config.toml
num_hidden_layers = 8
hidden_size = 192
head_dim = 32
norm = "rmsnorm"
norm_eps = 1e-05
rope_theta = 10000.0
rope_fraction = 1.0
init_std_qkv = 0.0229
init_std_o = 0.0
init_std_down = 0.0
weight_decay = 0.022
max_grad_norm = 1.0
Each number is 500 + 50 x the weight over the matrix's rms, rounded and kept within 0 to 999. Layers, rows and columns count from 0. Numbers have three digits each.

# layer 5 attention output, 192x96, rms 0.131, rows 100-191, columns 32-63
465475496488468453510577551523512500499493548527474452472425523506489452506480490510562504468437
497502462515552533506508464478476444484493551528503478492520535551496458511532487533419509505484
486338305567642651446451523532669406360461463508447450647382456551569330462507412533485549542560
439453458432496467523506536467510497551515486493470439483603575502524470496505455503450529571447
427430536473475435522501519406517486434494493525488451506482527484459508559492546504483499458543
397524384504556469531465527427499533507469537480523559494520448490592472486448462539435425487514
467544520435509439496496479540523444491521445520508416482457506392425547462523488515476529515521
571462537405524474471564433557546527541454543483486494483537508529545599515442554480535451563472
497458514495533559536585433476548466506445439534578438463578446546550505526554540447473461489472
529515550470511512499515432413526560539447504523505543542535492489488429526481484489562540439571
498537458469516519519515536493564514595463546482538547509501526444477515474463554570491508495411
393506424490517479456462499487482538506549451510417558490556459525496542445490533476524543563469
559429527463576443536489462545486537565570496469479500512574527493483420496480501538499410458531
506401534493484529534504489470523443482477524480508539506461400590469487485511494491535545539533
466483489514488458540460499484421524489500475562549513509426474541496533503420501484501491514409
506424547540546569544414445579517480422500442484505547527508597535453586592430468493443429450540
433465502581484505512454528558505547556456484489521465545523489592425493521420486457411508516484
506555521486624529514454532566540472431519547463523533457554505440545473502550512510401509506420
491563516554522477474526504450453484422517472587448494522466496523532505534457467529573499505505
419484525528492546543481534555445510499488506510478555540481495521370488514511557434548569446408
485418430503515459469542602518456395523476493519485470491511455527517441471458595478445524557506
505486555411530464518545429515485365489565381443486486485436449575508471533470538540511491575451
546531475482549490493487473516550501535494481478470520545529529477512486480455533490469525480497
510408466511517486439454562543452491495482544501526516522493493550542549470472504480600561625496
526462493474459507491543443513441541516511451500472441543486508535519487490537600492532531518558
502548472579499413429476500438471484558484408497528512466491572516506512457439546490432505476509
452442400556473535540465536538556503514501555530532511501559563529435491562407530506477498492521
502462493521545437486491406514451503584554494565554468482508520488440522473502462503497524478506
478420466557412457499611500531490509571440542520467506532484554494422500423376506505458571468464
539527504489504494544505527545491476501558491492560558480512459474456368519545532455505463468585
484510486508478472482446492473465497478510479493438439521496491502444493524433493540482476521510
491486472466517523482550456540416449461512442430528463429529499595510542436424542504467547451452
511594460522557513539441518498485479504511494473487499499429530458533546545480564413529509544406
497572496408509490530474467468510582492495441580578353501485544465468467505527475481429476526416
559466485467541488470571494485479484459432494553543523490545511527486460542470429513529468437456
510494528522541425457502456496507505492532499491537461421472545497470506544503516479518504454519
375406559519467522549485462456572525439513518439555423565553558503469520472477545524638504440489
558528458427560559505552487556536529432496555450497447523485436508503471523429487556530489477529
515502443575502480512511456578426500440423495501535507490469484468495558527503518416508634542622
548546455574437498516466445473522502471513505453487480543480477547460548491453530517459518518522
497520521400553477493460480553532495526458489487494462512448487461465519514444472533482479494467
440498572544526520457505450516545522487474373551534506518576504546570510461536426489546543514498
568535440481503478462531475473519537473522382567518487519500485479532531515418535459496482478539
534491527565504540545474468509490452499523406574520441461476450555438593541498462523435509483463
573509505485477463510453475513492406418459553444508469534523477564475590523498546486477505452501
424425500477519497442479410459478522490532460501481503474458504505526512437512519571479454590517
513387549544527546509471473506527513505496473489537485481478520578510526414515529521451571480495
506543404521433485493496470493422584511497510550483552548502497483482527545470509541556483529479
438502513500548471485566543501423415460437523539515549607566453445487580489488565481549498528538
491462476529506459490516513547484478551517530576453486462525487523497496449502484514446515540519
520525488494574446479498487538460495492496514465529424508445515502462399478489527485397499436553
489455520500565506467540456482438492499490451501500459625498512481525517520528489531509530584506
461432568548523452366342518514593531468463460608578552478564573500412412515424503781538508557482
571449480511466545457546438477531530444466483496496582484466464506482457508459445461503486464553
466447500482502460482465523507388445565548495510565568479486480511540509444477441526457482480537
460484459476482561517542556514509556465516488508458551518475515482456501450534495521538429522506
448496482490524553451395494532478551397558625517487490472484456523445544518548535500460516515499
458458548506517468575516539610494483509527513454453497535593544525432486564487517556465489512509
571399532467516475497492595477552525490489549510474432489474504493489490506507401548471511396466
497419494488532532510489499417548468513454509541484535525486487551466483570572513431447454478407
417444491556446458572548524478365455515470511545474454474450539568596496511464411535455529448438
512499561498481549454484524540459501487449425487527500471429487460503550612497505461532460460423
446499424484491563452491463567488481498527483433464567455550534535537538506486472564458537518470
580569522471483428473492559546511507422480493486492503547497482445487487456487484490510557496516
497444492499523451492512459556440515487454479503490487508583482505481445467533453541482480469468
476504522537555524485432443511517457495403457467461510435493469535497479458436502480416421504507
445478518475495429516496515443527519503488519525498454487489508571504467495453490541469471474490
507466456580551463465421481491490474512492486548509516486548521520463551501514576575513517495523
459521521520488486483472508489477432459491534477587557493533493596525509462506499540496467515583
434513469481462576529474450450463476504467538540528580468521577416468516470471492505478489504474
515487527436479514507509442480517442487356511518518449583503514537548555492569537485501458557471
497488526534525446536528515485491518498519472486515502486518440487565537560448492524513532505516
485466527588508504463545486549462465552553526535490560490601485544537503554479512526546470555530
518521485435480526567539507550542539496482522543490500421444445531495491485407555518487511520502
450503504489534456516519482504476517519481474546425478454489492532480494400493463526483457505470
499471534527476587545518471489529481408450484555476489488555525505568544454425523526535526525401
528471497497527462567494501585552462426604536525508425454549528450436473467438512463499481444527
441487482480515532486478501503438475485494508450452535461505496492457497476482462473583549506558
478539491543421485523486545522515451510586478453486508487523526537464443473486507581501468500472
393487510515477523528491472486529513506537495549523450518485482496516531458457458479502438532516
488517496489475559514545509531500517456438445531539520483491519536570376568480585528533591530496
468510500537551457546536547598528472536481589507493499556498514488427540501489451514512509462397
514477554449504457523444485518437544534440570552509578426489489487491537423525477489605451542521
476527422484455533518419467518414488487457553540501467548471477470502503530433484454472526558504
516444496564464517473479494551488529471487409429537549529432552488542431451429499459475542529374
532459424493517490454545515436545461521479561492531503355497552460462526542461515517510534541512
468557473465522532455494471542448455579481476556393460501521496453462460515514511474508525516478
485571445535571460459461476457541463497493539488496511556529456492500550534493499553487532509450
515517434482566539502519436549543474492531494487560549532512461486489528498540555481527502482457
493512534560498546545512427517497475497633485446531443564485550462423500405457494480585575527474
552537501461539551469504488475459472572474460543517409506549488514433474449451460500539549471486
500487382436454465605477482485507501520543479515480485472475445460551523442505524521454459455537